Weights of a small GPT-style language model, trained from scratch on English Wikipedia.
Size: 8 layers, width 128, 2 heads of 64, vocabulary 1024.
Architecture: LayerNorm before each block, learned positions, biases, untied embeddings.
Training: 145M tokens, 4410 steps.
Each number is 500 + 25 x the weight over its row's rms, rounded and kept within 0 to 999. Layers, rows and columns count from 0. Numbers have three digits each. The size before them is the row's rms in percent of the matrix's.

# layer 2 MLP down (transposed), 448x128, rms 0.118, rows 437-447, columns 0-127
093:483507472488492511490462511493529554516541476458531520479515465496464515494522504490482512474465470496519499561484496532484542470507529515514459516499499498477499520529508487521478503456580518484446518499482516475526529486546510547509488488478490522509487489498493511506501467490483455511510560502488502463474494520527498505502531498519528492502521508529452499496462500488550507526552
098:521525524508526488476480508503532540508480439484517511587497454535517525475517503498464490504524459511512482483486530506510510504485524523501517487554501515449500489524507505504533501462519514521471508493458510483539503470519476501520486498518517491518493477531474483501487462475448522493486471474560518526518543505541474536510471486546518513445515514506489514519474498526510513482516
092:505516458494476497509522502526508489475543457503506489479459485470510511453483471497500531504532522479545501470478506468514497486496528520508487498525466504474496473513431495484493500552465467527482456488519514507515485502450516493527496475505516459485529509484499463520488495504508490517532507520490508468509524498456477465522442514523465470469501452509450502497492478445492509437475
097:515492519500504497488509478488492540467491503497517501457495471492514498512500513537499532510537511515484469505424523515475522508498447509522507473492471497509494502527464486510522550478515507455525535500510565478502472540523444481496501498477488471442468476520488506494495554485491510484479493548498505519520498540523460466444518487493508508500506478489485497451445498528488533534490
093:518500494488497523472539525473520526533466514524502488511497516466495538512506550462483406511520499483493482494513575493527513468502495498517489542505515500541525521511499516505498512487522494512516450538471475470480502434506490464477539491538488509471493482461503476490506464473507518455469510499504490460468470479502510509526486495476515467522464508534496507531470530505500510515478
093:501509495518491515520538469506481487505506484553509488562533513521518495471518493508557520497520470527533498513482484506487477483496507518533470497480493500497477543494487522480471475491504519515509498481530483502442509492508483473449482513501533525517530501569497525453483482494485477494560543519472492466481516472483545515545508469528459517443503516538487499500458521535516497526502
102:458500521493525530475535477523500538498459470511494464474538510498494486527518458477502486458501487499479477537472518567491524458467478484467490496472485535514531529529517521518515490513525533509509508514518477475538503505505534485475468497522457451507506505521528487484484494530509471498480496483497477498483516463463441433529502490482509502477470495526538521497455506485469465525483
105:464546468475527458505497505474541489508470517444495515496484506472513488524492483471541495506488492486519477531545484477495546467518492522506502492453521506544551474498525506473511486482531536479473526547513498497485516462473494463537516485493517501498491471534496468488492501476524524490510466516519492511486481574487513516524527529469448472502491490475496471496512477473498459503445
103:503516447516483552473459478472493499471461490510462483502462509455502500484519535533450504517493526482473537513483524466487475535535458488478480559515469472521555517495492555514513489517489501481504538517540529490529527473487496486502489473484506469473489512506482504517493485505541520559512510474514499484492513493460501514488484489535496491510464486493467532478514506470477505441494
098:499487495509491515523494566522542487456502492505500571540536510475493510530504467476528503486508499514505529493498535506449476494501478486491513539481558513491481522465540516503508499476514524454515500442540479510488482525512474483491483456545519505472512513507495461524478503473491484466513457510516507501543536479566541515531514500473510517497504528491480507496529478484484473533499
103:481505494462528499501492506507507541496461491536515466457526498495551488530498536498515503457482516460494484516523502510483508539473514522495466501492499489543531558511528452512478538520497515460461429471547518506512533512521481492481498500467520515544506547485529507523487457499527462514473483511504528535513488520513472463486521500510483503472518494497478494455474466504468495516534
# layer 2 MLP up, 448x128, rms 0.132, rows 438-447, columns 0-127
091:487472525525488483505464485478510526479507481504492488483532524533449526488485555482503464486504446482472460542494469502513477471484484452488477502557490505482460483524545573518507475497486516451479492510522534467560523519490491479526491502486525481513514496516520518500535516494493483534506509498491499517562534510469482513484486532546527474474493485483497520505484513504517503465521
088:494490495499532554499484481483532480510518496472478435524497501514537504481520521480510481497497507462520521517525519491499530499431536533500461508477501500472520450499537477524484541501479495467504487493514536500508501485517536522514526507477479495492551515492512499517479506516484529543521479478527464527507471512444519493540481538488531539528549513497483475503474505473473516442544
101:469519466530518468530453515559522443522491490492519509487481519522497475504533488478461446529465459514454458496541490476509529547476480540513476503502519517489539516512505514492468447508496473473490499519500519500516503501528460499489490513527492510532483487495529482488468436473502550493485523520511468535527479501472536496517483487489502473509469521514525517486503508481494546480510
093:506497519448483511489521514498463524470486522511490477520470510498492516555492504474478514521504494512523505445498507507462509522437521514561479480458556513489515494503508517498498527456475484520464486557540490515476477500487513445471546495498499491513495497505491476490503517508482488481554482427512483472463500512484501447522481489482498496516514509514461526523468493487512544530479
093:436500463544500492515545496491499511520482482473472507495502475485493504481468509494518488477493501500496505552519470507512446498511489477550483437487476503491474506528493520489491485516472519457474504502506526510447514498488472515478531510511550553504523477499501494518500543554517514496510550510488523503528512515486476464462482528494478502441516510553481517438504479498486486500545
109:482501522546493505492520497492468487492477466485473486540504510502479554508545490463502500485516474495482499568520479531527528572526485487540470501478521482515538522524483529470493505484490493512473470508548466449504476535511482464490480519496505512517510478501497490509545487534498493528494526514515515488457485495474533530543468488525488472511479521499508466497482486528466499467567
102:506529491531447450432532483530529534523477505519495503485473529497487496515486505484545508505509478521506487514534488548521527468463522522499498522482479520492542496535485494470506481466559549507477496497518525473478503475493512472484464498525496514500436515547484498469533480436535465459524490492539532502489495471510506546514497510483499493516523476489520505486498496501488503464498
100:508488467523535459471496487465509520499508536503450513517486500485506485532473506488496490554486503492487507493508550503480530520503530559492469493523501500505542512463521489467494464510508491505475527523501495465495545523529488500510502517513511520500496474511535458543444459508529510474530517526440533474470527481481476484475461477514495491486488495512481535538489548473517523534558
103:484491481513524488521473492507508500481519510494519443571493526479528536508511500492496482503496507478496530528492520507484485540564501488457511486452481518486456539551527513481519517443494457492482522513429498504512491495546517505494504490484508469531541493505500488510502479520503565511484496515484481518520479499491444508504471511524493480475511466459505530486462522521493483524549
099:495506541506495485464534500514556493500449538502507496455487512501485477494532522521499514525465542534468541589509474496505528498498463518510505534531509475491528489537484481507523534520499514492468529459497524484488478497510467491495532515519505471473518458518489505507482464500449479482492487451450438478512519509508512539481479511501509500530528516503522546505512497502502491478483